From a checkpoint of a small transformer trained on Wikipedia.
Training: 254M tokens, 2934 steps.
Each number is 128 + 32 x the weight over its row's rms, rounded and kept within 0 to 255. Layers, rows and columns count from 0. Numbers have three digits each. The size before them is the row's rms in percent of the matrix's.

# layer 2 attention output, 256x256, rms 0.0749, rows 200-255, columns 0-63
101:104149137140094119152106126130126118115144073127105116178050171155215118104174160151149130074055124146103154069078156179123098114138129162139151126168130110079095046145145091136140186164100147
094:121137128148086124154098174148099160151127127117076123061150123109105148135173180120118122112109121184156106097139131156090175138153163145141117128096128168149123089164128076149091106119173135
100:088141119177154164125118139096193186142163096147163171129138105161139142122128163074114173151130129107145127148125140116125114100155102139148142090108103133146069153132146100181074158167092144
109:109079076113118142125076136107098085135165156097157137118132098131145123094115095113153135112080092127161210165176119165120160132102129159155135136128124093116139128115101134126150163135131084
094:117097160182094137108127157153122115154121110156104169119114165099125055167171129137156172089119128164147183125087108059111130127119124103086086176112156113118121121147101157143150158163099143
099:155088169127123123084085148139130108099106094141155122099121130120123109130083129121131139104108128175084139142132133088186183131140105134085042143127120126183150071147121105117163129145052138
099:091101096174112096173119109148099121093088146140124181133084112127090089177160117079164118157130125172148140123180121160148078135113130154074105184154158127111166122189137149140175103128101099
088:127134149092122132117118127081133133119136164137141138096122103143135189167157100168173134097131098113122142101173129077063123133071120126094124108105147097158150141134144132106068151127109110
099:141153136096116099185169135133099133149120101076109132157122152106079164132074175119113174115099133143111088125161135155111115117141153118187124139144120170174101074121080119096163103055134133
093:117153210134126164158135135169150031127164126140098118141130139107109096123163123138173093170113087083146120168086177057137146107096150182076153186145122127174118107135117174155124113131158109
107:088135114120103081102147106148125110059110136149129173082135102173156126102114157112154158113184148115082138139144204118140175162130150143096146144111086144119152085127150111139124089126136084
094:106146147166121096125067125129109163093202078109100126126137114108156155177178153128095128091104164165166077145156133075146120127162134134104079192097099122167057155119115102123099131144145108
094:135155117175076114110119166121080112104164213117184109134124129102109157145106162151102133167113196165144123140159143113179155131112124157094125114099145168138135137177141153144142092151054134
098:114132130147127121057071170130133131109148125161104151148134167111152097130163096116110126080144120152108104139134130151159094121127156075168145138156160142176104138139134177167141101163140047
101:128175164033111135138136122124180086178080118156094079157120101093127152064119141131163106130154108165144129166125147151138131147129116181115114101072147150108100158112208166187134124083161138
113:154132139030126160097150149155123120093102105103120119093168132157148118145113138070056145055136157094158115127129121164083124117135126159168132154177135138178145110102115099095152100179142121
109:165134151118137143167071108178113133095120186111104108119179131138137134113117126107155114150181171127146114125111108087088106129165106161161175129113136161087079177134088071163173103101088152
097:156132137070157116123081136133119164116107069126099155126115100078153146119121153089185113110110148177173188165161139130118128118104197052097185098143142144127169152106151124145164160141115118
100:167159173050167131136134083055150125166135184110172140115139063131127112150103114133163132067139084126088152125122117149117133123117161161132175178064204158102131049118111153101084117151181099
098:122077094158092151148112149119127105156132130134107174151145086184139137137125120074126146108178126111129171154134134132086137162121117120118157099114122136189088093121102086163130080139141094
103:162098154105142095118127105113111137086143141085174152072141125110150091089110084117131144180104117128109138158130111172142111090146128140085152115074110139091151135068084110090115143109150123
100:143114121120141179082124104150150127139128130078135155123098161164189155115059147102099197056134128109122122149117125154081090107116173092145204192083151151126122130135112142102128047056144062
097:128145106146151196144125149126147122039050144123146187174144144119127174172122178142134080093144120132094109156164122127137122145150186124127109099111105126107163152123170137130138096085135131
101:074056184159121143090124154115141082154145127115109118150176079123118166174134115129144158097181099140160106123157160128116149138104129127090093143119150126157202113162082167127096119126123115
092:093120154123175125141134096170125120105131090087084130112116146090132158066108094111141154152140118132194130172064080124115152193108159110119163102130164119097115109142099130166116094145106084
096:151119161024145140093165149141129112156114115143168104150120107097096112158138091134133133130133157139155158154139069132120149141122144089138125173144145146104124144136108139096127140112125172
101:179045117134138161170109120221120125134142111081092137144183167102120111119096198128147082127106106112103074166095116107164145103136101130134124131082133091114104098098124169108143114125131110
101:087112160083118054069120119124148124098188140099065141093127127133097129180141151129152128111129173154090152122136112136079175135148176117160109122146142070108138165139175114142111117089135089
106:107126124133103102115085135158122109155112113139136167160122100147131085098122169140179115160110124132161133126095117169148137162099133132147141144137129132082089086132148092148090118099105132
104:152118098118117095128137099105103122186134075146169167126144087118033106126182094108088112146112146130103095117152106128111080106108149154110133165088152061097098092071145139191074130162104183
098:131046100116088183126151132098113145123152139129064064095111153073102060052123117135139132132108143147144098117141177125184111119146103125159123165105193166141119149128091161135113153114142136
111:086142149137096148086087166145106089154122148157091102097185151127144160173075145139141120161101114128160127125130102082157111127108091119121176154131131146151107100103120124153098106106142130
101:162119083081143137117119122111130113134142170106193096159139116162143139109105096106084091185144103105175140109104123155144107167124121143136128133154174152117097150109160111103083107145085164
104:136070083115117115143113127176152118145167140164125110133134041115176108179134116111139167101089138078137092094097049058091112121148126130131138106109129125125099112182140161101097038167080130
101:155160118153087117128132092113102117128119126145117039139136104118124066151115128116124107121120138114152124154134135155160142135126085120121137077120102187067107150132163133131158145089130113
098:123151187109148108145130078073111119148110134188136170174127157150143148131089148122104161124146112180125129158138047130119141111113101173136153127137140136105146124107160144121125152103138111
105:163095172155125174121125124139100078143172091103131089115094167097156168148146120135143164107144079130131102118116133111116104108151096135077135158110150091127145130156089130151174114075092160
097:089162121113097113133154117142142094134119108126127169163149091116094119063152091155147129149145172091120149123120112128193124160167171087118134136127144119124117136102166155107101168100117154
091:128122134081129152199125140121157179142146097182134075118132132151143072152126154142087153153143157067117164152091105111127119099125162129135088117185147162087111156102133125139149071126120169
097:132132123099176164152144136140140160141102144161097143093067144168181129082120131093119159133125118100146096103123172138157077136094143124166134104088194126132133119108144119160120155102100136
101:163146101129127090098111141110143175110181080108144119106138130179078152147119110162154106144124137128145144133099100058109161137184070102201144090074171162116164180180151133128135126146139160
098:098112105129168151114122084113137103085120130149175187108151190161135099117166101081143136188155124083081104086138121139121117144154147144123072112152123125162120113129106123125125103188113144
113:170096104125083130132119079072114141132131100142184151135148158128127132129163130070121135120168136145155191099124074122120100138156097087131140120099158142104123127084131062096118112167170118
101:125154101136078118110111168131090124108203129042138133114138132085142136134135141148105131136148121131147076137138157102131102178130110115121117174160149138095163154125138128175086080032112120
105:062126122144097139141100131151179100132129088167135133137142145121079170106118108154117078183097137143137173091143202106157108144157089093088137111129109083096132134143132103124137123108133140
111:161151054120129136158158088133143152140158153096168133102127083134144120089181126176095123115139145113097148198112057126108129103136122096105183138089080163120147128108156111108146154111162103
094:140173145126097159161114140126144152163086134165097170176140035140103088114112183072064155110142123167129093175154174137090128105165137159146117113073152100138097153177114093113125095169135095
106:148165150166129100175118127120147135091109148128134168106136103112100089077157104178119109066088116143182056124065108077156162147139052069136173141095160128132114102140158098127145104114130158
109:152123172165158126136081147152068062141147144127166124141092073110131135140141169122147127123181079126122137101144124105161117145098107078138103078112182116088118122148177184141084114162113125
107:090091082116177115170071080112156146131060105172096151155115141171105072140109107125140085151158090175149155125155127135136085143163179116123142109120169119150096091113153108096123133087103060
103:112127169142159114172121152160177145139117124146163124143110116120098094128069138151130148140115129112132154105109133109148083090154121152089154103025134145095108131085125126110148062136108087
089:067116108087136077174118139132157134104164163128115100074128095117125140148089132126120092190138124161142133136182113108172095151147080127162123103171095117151172137077127139146133120150153121
096:134128116174108197097151075112220170117127119159106114202136154167112136156097131146129133110135115127109120091134112099181150164106176138117075144111152100086155057068106085136157156079114144
106:136155148115194156137121152082102087152147081148146090153138171111077137132134116123138124096105112126061136159178096178138142113082129139078156172145061125113162152148143138148129127178111091
107:117115151138153137112137138149096162163137142074122132165135103140145115111143132133097108119156116093141164121156039115161114110143165108151109155142086070130117098142177114117086099115102138
092:095143109103161137170096105144034142141124138119123175148156127121122059187148120110155105047082129160132093078128131124147106089124077183167133119181111147108151196124092121137166159151136146